{
  "head_dim": 128,
  "norm_eps": 1e-05,
  "attn_scale": 0.0884,
  "init_std_up": 0.0284,
  "optimizer": "muon",
  "lr": 0.0118,
  "beta1": 0.95,
  "decay_shape": "linear",
  "doc_mask": true
}
Each number is 128 + 24 x the weight over its row's rms, rounded and kept within 0 to 255. Layers, rows and columns count from 0. The size above them is the row's rms in percent of the matrix's.

# layer 6 attention query, 512x512, rms 0.0984, rows 26-79, columns 384-511
size [ 99  96  95  94  95 101 101 103  91 110  99 105 100 104 106 107 117 112 107 119 110 106 116 110 118 120 119 113 115 118 116 120 113 117 124 112 119 118 111 113 115 115 114 117 121 109 119 117 122 116 120 117 108 113]
[[101 145 176  91 126 151 149 138 120 126 140 120 116 168 161 130 153 132 151 116 153 128  77  86 148 109 140 132  97  87 130 149 144 153 152 144  96 144 134 117 109 132 129 126 105  66 183 155 140  97 136  91 148 153 133 102 142 141 128 114 148 192 134 108 104 120 138 138 138 111 135  99 146  89 117 116 124 141 129 122 101  73 114 171 107 139 157 138 124 128  91 113 150 114 134 122 136 117 115 115 141 147 107 145 149 185 111  96 140 103 130 164 113 116 137 115 137 110 121 100 127 130 119 130 127  92  98 116]
 [167 116 110 144  58 129  98 120 144 111 131 120 119  70 132 103 156 205 144 122 128 146 126 126 157 105 146 135 127 133 112 144 103  96 122 161 139 151 109 117  93 101 130 143 115 128 139 124 154 133 123  91 126 159 116 109 137 144 137 115 115 139 140 135 149 133 113 103 132 132 160 176 152 161  68 121 120 123 150 139 100  71 120 113 160 127 171 170 125 149  97 112 135 131 102  99 115 157 164 151 147 132 133 126 132 112 105 153 163 109 133 126  96 153 102 130 117 101 130 121 154 127 116 117 137 116 175 104]
 [158 144 132 131  92 159 133 159 124 138  93 150 146 117 145 158 155  80 112  95 154 132 123 113 158 138 118 158 128 109 116 156 132 140 105 119 153 129 150 145 139 102 120  82 143 112 146  80 131 155  81 158  97 148  93 112 118 133 134 140 130 118 102  72  92 182 122 118 106 113 121 120 136 103 176 117 163  90 133 132 134 137 132 113  69  76 146 188 144 158 128 108 111 133 160 116 123 150 151 110 107 127 149 152 162 131  96  78 123 133 144 140 146 136 183  91 166 114 105 116  81 131 104 141  94 138 105 114]
 [121 121 117 157  98 119 135 148 153 136 110 144 109 120 137 131 165 142 137 118 102 138 108  83 133 158 102 165 152 143  91 143 131  93 119 140 131 103 126 164 147 121 141  88 152 155 113 134 158 102  85 152 116 111 165 124 140 137 115  99 118  91 151 151 121 133 119 124  64 113 102 133  84 186 119 129  91 106 116 114 122 141 125 112 148 136 107 127 148 133 122 110 111 101 117 141 194 121 120 110 105 123 166 108  65  88 175 200 121 147 151 168 167 124 136 150 118 152 154  66 150 135 118 155 140 146 146 131]
 [136  78 137 138 113 100 112 155 139 116 144 124  92 118 135  81 128  89 136 154 128 113  96 147 144 146 104 114 115 103  96 158 113 139 152 144 142 135 158 126 135 156 124 168 113  80 110 198 118  99 141 151  98 139 117 167 155 123 148 162 156  83 151 149 104 157  86 121 110 127 141 137 143 111  84 139 123 120 151 183 111  88  94 133 105 141 132 125 163 119  94 117 127  89 143  99 101 144 156 130 148 160 108 164 124 118 143 113 145 115  98 124 125 142 140 158 128 106 110 115 121  65 112 124 141 125 120  83]
 [ 99 136 144 145  96  82 152 139 100 133 109 139  77 144 142 135 121 136 126 119 100 105 170 125 153 154 118 104 115  96 114  80 124 165 174 105 122 102  73 128 157 102 141 154 117 156 133 145  94 127 132 163 125  93 125 182 144 136  99 136 138 104 161 124 123 123 143 140  97 136  86  98 157  77 150 130 140 143 128 143 129 126  99 152  91 126 159 122 129 140 150 161 158 122 120 107 114 105 173 139 121 132 127 138 166 110 103 105 136 126 128 152 130  95 110 169 140  85 150 161 143 131  99 147 128 125 109 115]
 [ 95 148 151 125 131 122 164 157 140 104  78 132 133 165 110 114 153  38 111 135 107 148 153 125 140 119 132  96 135 109 134 121 153 149 136 143 144 114 130 143 164 129 145 109 107 148 134 163 123 173 132 130 147 128 147 151  95 113 148 162 164 180 133 103 140 112 131 154 122 125 109 105 106 149 131 114 130 152 132 162 110 203 153 109 102  60 121 113 123 139 140 133 118  79 131 157 151 113 118 133 169 143 129 137 141 148 129 131 111 109 121 140 124 113 118 118 116 104 147 157 102 141 124  85 136 115  81 127]
 [155 136 113  96 120 151 140 124 156 111  81 120 137 112 131 113 143  79  94 118 125 141 113 129 177 160 119 167 112  99 141 158 127 135  96 137 144 143  86  95 124 148 131 129 183 107 132 106  95 111 107 111 140 140 151 138 143 155 146 133 128 143 135  98  90 155 128 127 134  93 173 135 100 104 128 145 137 112 119  94 126 118 121 153  85 124 149 196  91 115 129 144  97 104 101 146 112 151 113 113 118 109 152 125 138 116 102  63  86 163 140 128 149 123 147  97 129 117  94 118 150 111 110 177 138 128  54 132]
 [109  95 117 108 170 131 107 139 132 134 108 137 122 130 121 141 110 188  93 102 118  96 124 151 104 149 155 121 118 119 140 114 171 115 127 124 148 126  92 109  96 133 104 132 148 112 113 105 141 112 131 107 145 148  85 131 139 110  82 121 122 162 111 143 134 126 121 104 132 142 155 115 110 149 121 164 140 130 169 118 156 126 120 162 130 123 164 157 165 148 152  92 153 121 149 102 100 138 146 119 198 111 145 144 162 122 112 145 122 110 105 105 119  73  95 105 141 143 125  97 131 156 114 131 128  95 133 149]
 [123 142 142 128 138  92 145  88 109 109  85 129 192 150 110 157 105 122  96 128 129 119 174 142 184 122 128 101 161 152 129 151 125 148 117  78 121 140 112 113 128 127 106 107 143 128 139 121 147 142  75 137 143 187 142 127 139 153 163 123 126  77 105 136  97 117 162  87 162 167 131 109 133 132 135 146 138 157 140 119 128 126 126 154  65  83 162 158 148 143 137 119 124  94 158 186 138 111 113 133 137 107 124 150 128 163 134  95 138 125 119 117 126 129 127  52 154 159 123 129  76 124 108  82 144 124 101 119]
 [128  95 175 141 156  89 166 135 139 131 103 149 129 111  85 123 110  87 118 133 138 110  87 125 154 110 136  98 168 150 149 133 121 156 112  98 114 144 115 112 144 142 205 115 108 137 140 139  98 116  95 111 121 135 101 126 132 106 164 164 123  85 124 137 157  87 146 150 142 156 108 163 124 174 178 127 145 117 119 133 109 163 119 117  93 146 135 107 105 167 167 100 141  87  94 165 135 143 123 121 135 136  98 128 144 142 118  73  80 125  91 134 130 102 119 127 102 156 128 131  92 136 150 148 134 136  98 135]
 [128 142 126  94 131  92 127 115 151 111 141 120 148 119 113 132 134  97 110 116 101 161 170 159 162 153 116 124 159  81 133 129 102 180 112 124 168 151  81 127 169 104 153 151 140 119 149 156 119 158  97 141 106  93 153  90 131 179 187 117 141 138 166 113 122 129 153 118  90  97 123 137 130  95 147 108 169 130 142 127 145  93 122 120  96 117  85 163 123 132 138 135 129 152 128 116 129 132 143  92 124 131 114 136 118 130  95  60 109 124 136 144 110 174 126  99 120 108 147 135 143 138  97 151 100  98 106 128]
 [167 127  88 106 133 134 125 144 110 132 133 121 112 118 109 138 129  97 156 124 139 118 136 171 100 119 161 143  92 114 145 147  94 175 146 105 131 147 152 150 133 133 126 133 110 119 104 107 139 161 104 149 141 131 116 121  81  87  78 116  95 133 157 130 107 167 109 161 114 127 100  86 131 124 145 155 161 154  84 140 131 117 128 164 142 112 107 123  63  88 133 101 167 133 145 113 163  76  77 120 100 123 152 152 144 133 145  97 110 136 163 155 111 128  90 130  93 119  84 149 124 116  98 106 117 140 163 175]
 [ 89 134 118 156 146 166 151 142 116 126 150 112 143 129 124 131  93 195 162 110 136 103 113 141 108 123 136 178 140 105 135 124 102 136 103 132  99 147 148 123 111 102 130 137 115 130 105 117  72 112 106  84 169 151 124 171 122 105 129 116  75 171 116 141 126 137 140 111  93 159  93 156 113 140 137 138  99 145 131 132 145 127 134 139  95 138 125 157 125 134 135 127 131 120 154 121 145 102 165 163 119 106 131  86 137 137 109 122 124 155 163 129 102  94  99 118 126 112 116  86 167 130 122 120 174 128 143 138]
 [137 133  82 112 106 120 153 137 125 169 145 136 139 135 124 105 147 118 151 141 131 147 126 139 126 115 142 128  96 142 148 115 154 139 117 113 125 152 129  97 142 133 143  91 123 139 124 184 145 172 145 197 141 167 116 114 129 159 137 101 152 110 125 121 119 101 133 116 118 130 118 156 130 109 124 142 125 140 134 168 157 138 138 134  95 113 132 128 133 130 111 141 151 145 146 151 159 147 129 122  98 119 111  77 143 100 137 108  94 118 118 111 159 143 123  99 106 116  85 108 143 100 112 118 124 117 101 111]
 [130 116 164 106 148 101 138 138 138 139  83 135  73 143 156 127 141 105 135 116 141 133 124 162 122 109  91 129 110 112 128 156 134 101 110 131 121 137  91  97 107 145 120 112 102 153 110 167 171 112 122 116 108 175 158 125 101 100 180 130 139 105 125 101  98 120  90 123 144 105 141 137  98 152 124 188 117 107 105 107 137 144 119 173 166 126 147 133 125  96 139  89 133  96  99  93 171 149 176 122  91 153 137  84  99 129 148 121 146 153 124 115 165 135 126 147 132 177  85 133 151 134 155 121 169 163 123 120]
 [113 140 150 119 116  92 111 170 180 137 112 112 113 127  95 141 144  50  96 132 115 126 156 163 131 156 177 102 147 124 139 118 125 145 141 100 140 114 161 104 108 146 154 172 121 109 140 206  83 151 147  93 148  97 121 102 131 118 167 178 138 109 137  85 144 105 130 154 142 105 102 134 115 149 169 156  90 177 133 151  90 155 121 158 123 121 163 155 118  93 147 113 154 149 134 124 113 117 132 151 116 133 115 113  96 122 136  81 100 112 126 125 139  95 102 112 140 115 116  97 172 138 126 130 112 124 100 130]
 [140 123 103  85 133 115 135 111 109 137 137  81 150 121 137 120 153  71 112 113  74 135 149 146 135 139 131 159 127  81 145 139 105 132 128 149 163 127  91 151 129 149 127  81 134 104 159 118 129 108 155 148 138 116 163 104 114 130 133 136 106  82 124 141  84 208 177 136 109 151  82 103 110 144 146 170 168 143 161  94  92 119 102 127 116 143 142 100 102 114 133 132 117  86 110 152  91 147 113  68 114 144 165 142  99 164 103  62  91  93 146 162 144 127 118 115 163 108 134 170 151 156 136 165  82 138 123 169]
 [101 101 151 146 130 129 177  77  98 118 148 108 110 161 106  73  93  58 130 122 101  79 113 127  76 116 136 126 115 112 109 157 152 104 127 120 123 147  99 110 212 111 159 122 116 178 104 108 129  90 110 137 102 114  95 130 139 139 152  94 105  78 154  78 136 129 110 140 136 199  99  75 145 144  94 104 116 128 139  95 127 129 138 123 163 136 104 115 116 120 150 115 136  89 118 146 166 147 110 120  91 110 162 145 124 140 125 125 162 109 114 145 120 148 132 128 131 149 141 147 170 139 134 150 131 161 149 153]
 [115 105 120 159 126  93 138  94  77 101 100 118 145 105 129  99 125  90  59 151 142 149 126 154 156  85 129 123 140 138 155 160 164 131  82 123 161 144 128 147 105 125 144 141  91 131 161 163 128 154 139 125 124 130 149 127 115 130 184 119 142 189  76 106 137 135 155 110 137 106 108 125  82 152 106 119 132 141 105 128 140 135  94 138 154 107 117 141 111 131 134 137 149 149 133 104 162 154  79 125 176 152 119  95 107 130 126 105 131 174 137 139 132 134 122 106 154 138 149 139 138 114  47  97 112 122 109 153]
 [116 126 162 118 112 104 113 156 107 151 148 133 105 140 124 156 122 178 130  89 161 129 119 122  91 133 105 141 115 149 120 123 101  86 138 139 116 134 145 111 107 100 108 118  98 163 111 135 141  57 135  97 104 139 110 128 111 118  77 143 127 112  97 133  90 142 122 128 152 111 118 146 158 127 142 146 123 111 148 130 100 131 115  61 160 116 152 100 114  95 108 132 112 131 114 114 115 148 146 147 146 131  82 100 109  88 160 139 123 174 135 142 111 112 136 190 149 131 123 133 170  75 147 119 124 151 141 157]
 [129 141 113 112 159 105 158 108 123 139 112  83 118 128 127 111 146  75 153 152 114 138 141 166  70 146 118 104 127 126 105 131 142 131 120 128 141 152 118 125 118 141 165 150 117 118 138 129 144 142 113 130 134  93  87 103 129  94 134 138 144 123 135 129 177 153 153 175 156 155 120 146  97 153 149 132 141 121 141 132 176 130 116  83 160 140 151  89 130 121 169  80 153  89 108 116 111 132 116 125 143 140 129  82 104 133 130  97 103 140  99 150 153 120  61 127 108 150 107 146  86 151 106 169 110 102 131 130]
 [155 151 101 179 135  90 142 125  94 143 136 160 143 132 147 111 164 181 139 129 147 138 132 125 128 160 145 110 129 158 142 148 174  99 160  95  87 140 137 104 134  86 183 116  79 124 129 159 120  95 113 123 104  73 149  76 143 136 118  59 113 151 132 115 151 113 132 149 139 206 138 108 100 146 123 136 173 129 116  96 157  97 158  89 136 130 158 113 141 138 130 138 111 110 125 110 145 128  89 146 112 159  99 185  90 165 120 143 186 140 132  96 149 113 150 131 137 117 121 105 132 140 131 125 107 124 113 173]
 [115  63  97 112 106 154 139 115 139 127  97 103 114 148 155 121 157 147 122 137 133 122 176  99 114 131 137  99 102 110 105 148 114 124 125 111 148 105 118 136 103  92 144 135 154 109 112 104 148 123 128 136 153 115  92  80 161 161 121 109 136  90 119  97 155 103 140 131 128 152 119 104 147 146  86 105  85 107 123 118 137 126 105 121 163 131 149 169 124 126 160 124 115 140 143 122 117 174 150 142 138 113  94 105 130 120 132 116 170  96 163 144 108 138 105 131 120 122 123 160 111 157 183 164 150 137  92 131]
 [ 97 127 111 132 129  81 127 101 119  79 145  99 119  74 106 115 142 177 128 146 155 143  83 110  78  95 126 120 144 142 118 140 154 149 163 144 119 160 158 100 112 160 110  81 131 128  93 115  88 109 127 134 104 138  88 147 131 119 164 140 112 115 116 124 128  92  96 110 198 157 109  92 108 144  90 111 107 124  98 136 127 126 111 134 114 134 118 126  86 121 111 135 106 145  85 115 142 113  98 140 163 126 121  91 106 117 188 110 139 119 133 134 120 110 113 104 105 142 125 174 103 134 134 166 117 120 130 104]
 [143 145 152 119  84 140  82  85  73 106 119 128 115 115 144  97 169 140  96 107 160 127 156 141 147 112 117 139 151 100 105 159 136 152 134 143 141 140 159 150 117 110  80 119 115 156 121  95 152  66 111 114 110 118 116 114 139 125 152 120 103  97 129 103 118  69 128 165 170  91 182 152 128 118 119 147 136 128 139 131 127 162 135 162 105  60 114  97 118 151 107 120 153 128 126 116 139 141 111 119 170 107 132 151 138 116 118 130 150 135 124 120 117 107 137  83 146 107 119 134 103 143 139 113 120 120 150 145]
 [114  99 120 129 159 120 138 137 114 196 111 116 116 123 145 104 122 163 139 110  90 177 110 100 118  97 157 115 145 136 126 146 105 153 137 152  93 126 121 104 137 143 122 137 143  77 153 112 102 153  88 129  90 141 109 150 156 128 145 129 126 129 137 119 141 118 133 165  85 136 118 135 124 122 126 130 119 135  90 109 149 139 152 153 141 130 104  86 120 118 110 179 154 102 119  72  99 107  86 125 119 159 145 160 139 119  89 120 107 107  91 143  91 148  76 121 135 148 113 120 138 165 114 101 147 151 147 151]
 [138 154 143  90 130  98 150 116  93 139 132 135 127 127 145 163 132 122  83  99 117 127 165  94 127 110 170  90  77 149 148 104 125 145 109 110 120 141 106  98 107 122 103 160 109 127  76 110 120 130 128 119 142 152 183  89 124 124 127  85 143 108 135 140 118 152 119 130  99  70  88 148 156 119  92 133  95 197 148 122 132 174 120 102 141 179 144 135 137 118 107 125  72 137 154 139 108 107 117 115 125 142 133 166 142 126 124 132 118 117 113 146 117  92 119  92 124 122 165 161 150  93 165  92 147 135 185 111]
 [114 116 142  69 109  90  85 110 128 136 165 137 102 160 146 115 132 175 111 162 152 178  89 175  93 122 170 131 118 105 162 138 121 149 138 148 111 147 189  88 163 124 155 151 158 151 116 126 162 122 147 142 157 100 142 139 112  98 142 130 143 156 156 112 139 101 101 163 108 114 106 157 138  90 126  99 155 115 165 120 122 130 130 108 161 120 129 169 171 128 120  74 137  70 117 129 149  97 154 109 125 107 108 111 132 141  96 131  91 106 173 156 164 146 155 156 152 138 129 149 114 141 162  91  96  77 150 162]
 [168 119 140 154 135 137 107 169 148 167 178 130 135 124 133 135 145 204  98 105  96 101 147 125 142 129 109 121 129 126 182 157 152 134 136 166 140 120 148 148 159 145 130 129  93 163 108 150  92 177 102 105  92 144 156 153 116 145 144 124 121 121 109 129  91 159 135 146 140 126  76 102 107  67 129 110 123 175  53 119  69 105 154 152 114 114 121 127 174 113 117 112 109 120 114  99 146 158 112 116 156 182 137 177 150 164 135 176 113 118 128 133 101 132 134  94 164 128 107 141 120 108 136 148 143 131 102 110]
 [ 74 143 101 162 161 116 140 126 136 127 131 106 122 112 116 156 155 183 117 156  93 116 181 105 112 101 120 143 116 131 138 157 125  90  98 104 115 117 133 161 142 135 100 101 149 131 112 119 163 160  96 103 110  92 158 128 123 161 131 136  81 138 113 123 147 190  98 130 122 139 115 111  91  91 163 159 110 118 119 175 144 141 161 169 155 116 113 162 115 101  92 141 124 146 121 120 144 117 134 143  96 118 156 132 117 134 100 139 129 122 144 132 171 106 114 149 137 130 117  97 146 151 124 119 148 150 125 130]
 [166 100 120 148 144 144 114 146 129 123 102 114 125 193 139 155 129 110 152 161 150 105 135 157 168 167 117 149 148 125 130 102 143  96  96 168 139 119 160 139 113 157 137 147 154 117 137 163  81 155 147 127 138 124 118 141 120 110 100  91 142 125  92 141  96 144 139  97 128  96 130 163 154 124 111 118 105 121 102  65 119 142 118 134 169 165 118 110 111 129 152 167 177 128 159 110 128 109 165 132 139  71 140 176 126 121 137 111 102 132 111 151 135 116 127 107 108 126  86  89 162 153 118 174 193 109 154 152]
 [139 101 122 159 172  98 166 107 119 147 136 127 118 103 121 132  86 147 187 115 161 115  74 110  93 119 104  97 148 185 105 140 111 117 163 126 141 115 160 123 162  91 143  92  99 122 141  90 102  94 101 140 106 111 116 112 121 135 130 114 126 135 132 112 100 185 166 113 142 137 175 118 130 145 135 162 150 125 151 152 150 102 118 149 133 114 140 162 147 147 135 117 109 143 122 121  98  90 125 128 115 112 111 100 162 109 169 154 171 115 136  93 117 120 146 133 125 120 158 120  97 123 122 122 123 172 122 112]
 [102 124  99 126 119 154 127 140 136 124 120  90 141 136 121  63 153 163 157 178  87 134 144 154 137 120 163 112 116 180 101  84 101 103 162 120 150 108 143 170 128 112 133 156 130  90 181 141 124 120 111 117 118 166 104 130  94 170 100 152 109 111 104 138  80 115 114 155 121 137 123  90 130 141 130 131 130  94 131 133  83 165 111 119  99 130 135 127  93 121 122  91  95 128 122 131 149 122 169  92 111 138  85 118 159 132 121 129  96 189 150  87 113 123 127 135 124 140 154 121 144 117 103 135 116 138 149 131]
 [119 153 136 106 156 125 132 174 104 107 127 165 119 115 161 125 167 100 185 171 142 137  87 143 138 151 102 145 123 149 115 104 136 112 140 107 162 127 111 147 131 134 145  75 143 129 136  98 123  89 138 107 162 157 111 161 116 137 126 152 131 130 123 142 135 130 125 147 133 111 152 128 110 130  68  97  91 183 113 107 114 166 130 166 110 148 137 112 116 150 156 160 128 143 136 115 141 118 136 148 131 152 133 138  93 106 175 161 150  63  80 134 131 133 107 144 128 141 173 150 150 147 135 109 110 112 166 150]
 [147 121 144 126 138 120 112  92 111 100 172 149 118 125 118 153 106 154  94 128 111 140 129 160 145 108 116 137 100 161 162 147 158 122 168 132 160 113 148 161 153 106 177  85 141 156 142 161 112 108 117 116 108  55 124 140 105 133 103 130 134 150 128 116  84 154 119 161 125 143 130 149 139 108 137 120 121 137 130 131 136 125 145 142 143 158 113 164 131 134 153 144 115 173 155 109 124 112 123 149 143 104  99  98 144 140 127 145  91 107 136  95 114 185 148 130 131 149 116 121 169 145  69 117 119 131 103 133]
 [121 149 118  60 130 148 116 128  95 150 106  94 124 136 132 144 147  93 159  63 147 146 108 152 131 116 115 122 109 139 103 124 135 132  98 105 124 121 120 131 116 115 158  99 111 145 125 103 121 123 125 162 141 141 128 110 163  79  92 109 132 104 105 143  99 103 172 160 120 147 118 170 159 201  82 118 130 122 158 145 119 132 138 101 120 124 118 120 148 126 136 132 137 124 126 131  80 113 128  90 144 120 171 161 111 125 140  96 137 125 109 152 170 125 112 179 172 131 108 150 134 114 143 146 105 141 123  91]
 [ 65 159 124 119 166 133  72 141 162 131 129 114 120 132 136 126 112 163 134 107 139 119 142 123 112 128 129 180 120 135 155 133 130 127  97 133 148 128 134 153 137 103  67 180  95 120 162 147 140 145 136 119 105 112 126 142 141  93  88  99 130  98 113 140 118 113 127 136 109 159 142 108  92 100 139  93 117 116 152 127 163 119 108 128 124  92 126 135 102 137 160 154  96 129 108  68 143 172 108 113 158 129 140 111 137 167 123 151 125 155 137 151 111 117 173 124 146 124 140  81 160 150 104 152 139  83 141 131]
 [125 121 101  99 108 129 127 156 129 130 135 129 119 136 125 107 117  81 183 161 124 125 125 126 125 120 115 174 132 152  93 158 123 136 160 141 104  91  98 144 101 103 144 115 146 134 185 109 125 140 148 135 133  95 115 128 127 156 118 102 145 140  91 168 144 103 163 127  81 118 134  82 119 123 113  98  93 146 127  77  87 139 100 146 174 192 123 145 106 129 124 152 176 124 130 109 110 148 163 154 148 166  69  83 109 129 154 132 128 116 125 127 107 125 116 148  74 162 182 148 120 125 138  85 127 109 126 110]
 [108 169 122 114  79 134 129 107 140 122 131 109 151 124 156 137 118 117 165 125 129  86 115  89 103  88 122 128 144 155 167 118  96 154 147 133 123 120 120  98 133 130 146 113 125 137 136 135 103  92 121 114 126 154  95  92 127  95 204  97 126 115 128 116 127 112 127  77 115 187 126  95 159 135 149 112  91 113 167 117 114 138 134 164 149 140 137 149 114 133 121 118 109 143 106 115 179 146 112 127 158 156 183 108 130 154  91 138 106 126 164 149 139 124 124 129 110 162 107 126 154 110  94 141 127 128 134 122]
 [132  77 124 104  99 127 149 106 135 147  71 143 148 115  91 103 151 134 109 119  84 114 144 112  78 118 148 132  78 173 165 130 150 128 154 102  98 138 152 127 148 138  92 116  83 116 133  91 145 129 138 155 167 156 149 131 104 146 111 153 155 165 133 123 113 151 156 149  95 120 158 134 149 137 131 133 149 147 120 113 173 118 121 123 125 152 112 197 125  93 145 109 142 139 123 124 168 112  95 126 195  90 163 155 130 167 142  84 111 115 143 106 163 106 131 158 107 120 100 104 128 122 167 122 192  99 101 139]
 [150 125 132 109 102 116 122 147 121  89  79 131 135 166  91 141 139 113 131 110 127 154 126 123 137 148  90 103 147 155 132 141 114 157 132 129 107 118 127 114 140 157 177  95 141 109 149 147 121 173 124  88 102 114 138 172 100 163  85 120 107  62 126 106 118 141 159 139 100 131 160 138  97 141 151 119 155 153 118 111  85 115 150  88 164 107 151 172 156 113 119 107 166 110 100  94 141 129 104 114 140 131 137 115 102 159 105 102 116 139  87 107 126  92 130 177 106 156 151 110 162 118 128 124 130 149 101 120]
 [101 120 145 151 114 111 123 119 129 124 130 102 115 200 102 156 118 112 109 151 116 116 135  58  81 145 113 171 133 138 113 109 104 140 131 139 126 143 137 153 104 159  98 125 132 121 173 151 150 119 123 180 132 143 149 128 122  99 129 160  94 114 100 152 136 147 185 150 158 124 143 152 114 118 147 104 125 123 158 133 149 124  76 123 125 102 171 143 128 144 132 111 158 120 104 107  70 157 102 142 182 128 138 137 129 114 142 129 155 141 144 156 149 150 115  91 161 152 121 138 133 119 102 151 116  88 117 121]
 [ 93 137 160 133 111 167 128 114  85 124 157 139 130 122 147 159 136 113 149 100 144 131 135 110 112 123 117  84 168 136 156 122 108  87 138 126 125 117  87 109 103 121 140 145 120 114 162 142 160 164 131 146  89  87 157  97 163 166 138 105 157 148 137 126 117 126 120 110 150 119 138  77 148  71 100 114 117 123 142  91 177 141 135 147 129 119 123 153 137 189 112  96 133  74 126 141 114 134 116 167 107 119 130 146 126 125 101 152  94 134 141 136 146 162 164 136 144 113  99 132 107 101 134 134 154 149 108 117]
 [153 131 100 140 132 190 122 137 126 120 117 103 100  86  91 116  81 129 172 131 116 115 135 149 118 116 136 125 102 133 141 115 158 113 137 108 114  99 128 121 141 129 155 116 159  88 132 123 121 139 111 127 159 105 106 151 140 147 124 133 123 166 127 144 107 113 129  96 116  89 156 116 133 124 114 133 107  88 118 139 125 110 113 154 113 141 134 125 106 143 141 147 128 120 118 138 154 128 148 137 145 145 135  75 145 111 123 114 152 130 143 106 134 123  86 142 123 134 136 149 146 150 194 105 151 131 139 136]
 [142 173 113 136 132  84 168 120 100 145 157 122 137 165 139 143 134 126 154 143 118 131 130 155 132 123  94 110 172 121 117 124 180 106 126 138 186 125 118 115 149 137 144 179 118 112 116 155 111 103 110 136 106 121  97 150 120 105  71 158 170 152 163  87 145 139 106 152  83 143 152 145 111 167 162 121  98 159 139 111 140 143 152  85 123 119  98 115 141 145 126  90 163 124 134 153 128 131 143 107  76 112  83 149 101 140 126  99 154  78 126 143 142 124  55 112 137 117 126 135 143 147 113 121 129  93 138 136]
 [150 127 117 165 146 113 120 149 104 113 140 111  82  97 133 142 105 145  91 139 174 116 152 118 110 144 198 159 139 140 125 161 127  99 171 115 184 113 103 114 134 108 148 143 177 104 136 163 117 116 128 124 137 143 116 104 132 148 108 120 119 154 105 129 134 129 112 150 136 155 123 168 127 139 112 108 107 109 105 151  97 135 144 155  91 119  99 109 152 137 121 115 120 126 128 107  68 133 170 102 134  92 133 131 122 120  99 117 131 108 116 118 137 116 118 135 166 130 156 109 187  93 136 119 113 165 116 117]
 [162 162 134 157 111 155 100 127 148 129 155 118 143 145 115 122 115 128 135  91 123 110 127 159 166 145 141 143 144 130 118 106  91  96 132 100 126 153 112  74 108  50 122 106 124 163 131 125  72 118 144 115  85 130 129 129 132 107 127 124 162 115  90 160 115 119  92 138 138  86 155  84 136 123 124 170 131 177 115 153 104 139 132 134 148 129 115 141 122 102 116 139 139  81 124 121 135 131 146 116 134 147  97 105 140 121 113 112  97  74 152 121 205  82 107 148 154 109  92 124 103 125 121 111 120 102 124 141]
 [104 163 169 128 118  90 118 138 155 152 100 104 105 127 104 142 161 107 120  80  95 118 136 162 130 130 119  96 126  64 130 160 141 128 135 112 151 128 127 123  96 120 139 150 115 139 146 154 158 158 100 136 114  94 124 132  96 139 126 174  95 130 149 101 123 137 112 140 158 138 134  90  99  68 131 115 162  81 131 149 102 112 138 137 124 112 151  87 130 104 131 152 141 200 123 117 140 112 129  86 105 148  90 116 126 109 161 127 143 106  90 143  91 132  83 163 116 103 157 177 126 129 105 139 123 119 125 181]
 [172 132 143  91 126 108 101  78 163 122 109 136 152 133 106 131 130 120 118 141 152 145 138 122 138 128 141 155 170 115 151 107 112 104 116 136  80 176 167 114 130 137  81 159 152 135 132  93 141  82 133 116 175 142 117 138 102 144 102 121 151 152 109 169 162 118 123 143 135 131 119 110 140 158 143 127  68 129 108 102 135 136  98 166 146 125 157 107 171 155 146 135 146 123 158 131 116 106 105 183 160 134 155 137 149 122 137 161 143 105 118  88 117 145 146 129 106 190 141 114 111 121 144  69 152 137 149 126]
 [ 80 160 187 169 155 102 116 125 135 128 118 105 162 108 107 125 144 128  98 158 127 104 132  83  88 100 152 140 113 115 100 105 142 118  85 130 109 130 172 137 123 143 135 139  93 102  94 134 140 145 128 150 143  83 135 120 129 128 124 143 156 130 138  74 140 138 157  86 152 119 128 134 135 125 149 119 134 126 139  80 124 150 117 133 107 160 121 113 174  81 136 163 161 153 113  73 125 147 111 140 155 118 178 164 102 107 130 121 146 130 122  74 108 158 134 134 156 158 157 118 107 156 126 131  96  89 138 179]
 [144 119 129 128 145 118 164  96 134  95 170  97 151 148 123 100 132 148 110 140 119 114  83 124 120 135 148 133 110 113  99 102 106 134  54 164 129  99 111 139 138 123 162 137  75 146 103 154  78 133 161 151  84  71 116 141 169 109 142 125 154 145 131 129 111 133  93 127 144 132 105 133 118 147 110 131 102  94 169 113  78 120 159 173 146 127 143 113 130  74 117 118 127 143 130 140  93 139  89 127 171  92 109 121 117 115 149 157 155 146 112 159 103 141 133 114 105 136  85 124 134 137 111 129 103 125 171 146]
 [141 125 146 122 109 136 147 166  93 131 127 106 145 106 132  93 114 135  98 117 182 138 137 174 132 133 144 111 161 131 163  93 150 137 143 133 113 124 124 106 117 121 189 126 111 114 138 127 114 101 124 139 132 100  76 118 149 102 146 109 131 144 182 106 147 163  74 200 124 103 138 119 106 139 152 157 105 153 112 129  97 157  86 154 160  70  58 149 151 109 131 118  91 191 138 158 116 148 111 121 111 105 143 154 133 127 122 138 122 133 136 148 115 148 170 163 129  96 104 159 114 109 144 143 119 123 129 147]
 [171 141 149 137 140 103 167 107  83 141 155 135 114 117 110 119 116 127 167 129 137 159  81 156 146 107 130 144  99 137 158 119 148 108 170 138 125 107 120  78 127 107 137 131 123 128 130  93  98 138  98 124 135 182 140 144 149 107 142 155 162 138 101 133 149 119 116  85  89 128 143 127 115 110  91 136 137 136 109 139 129 123  98 101 121 130 136 139 152 116 139 119 123 128 112 115 162 137 128 163 104 122 173 111 125 118 168 143  87 164 145 133 110  94 101 130 127 135  98 119 139 131 137 104 166 119 111 125]]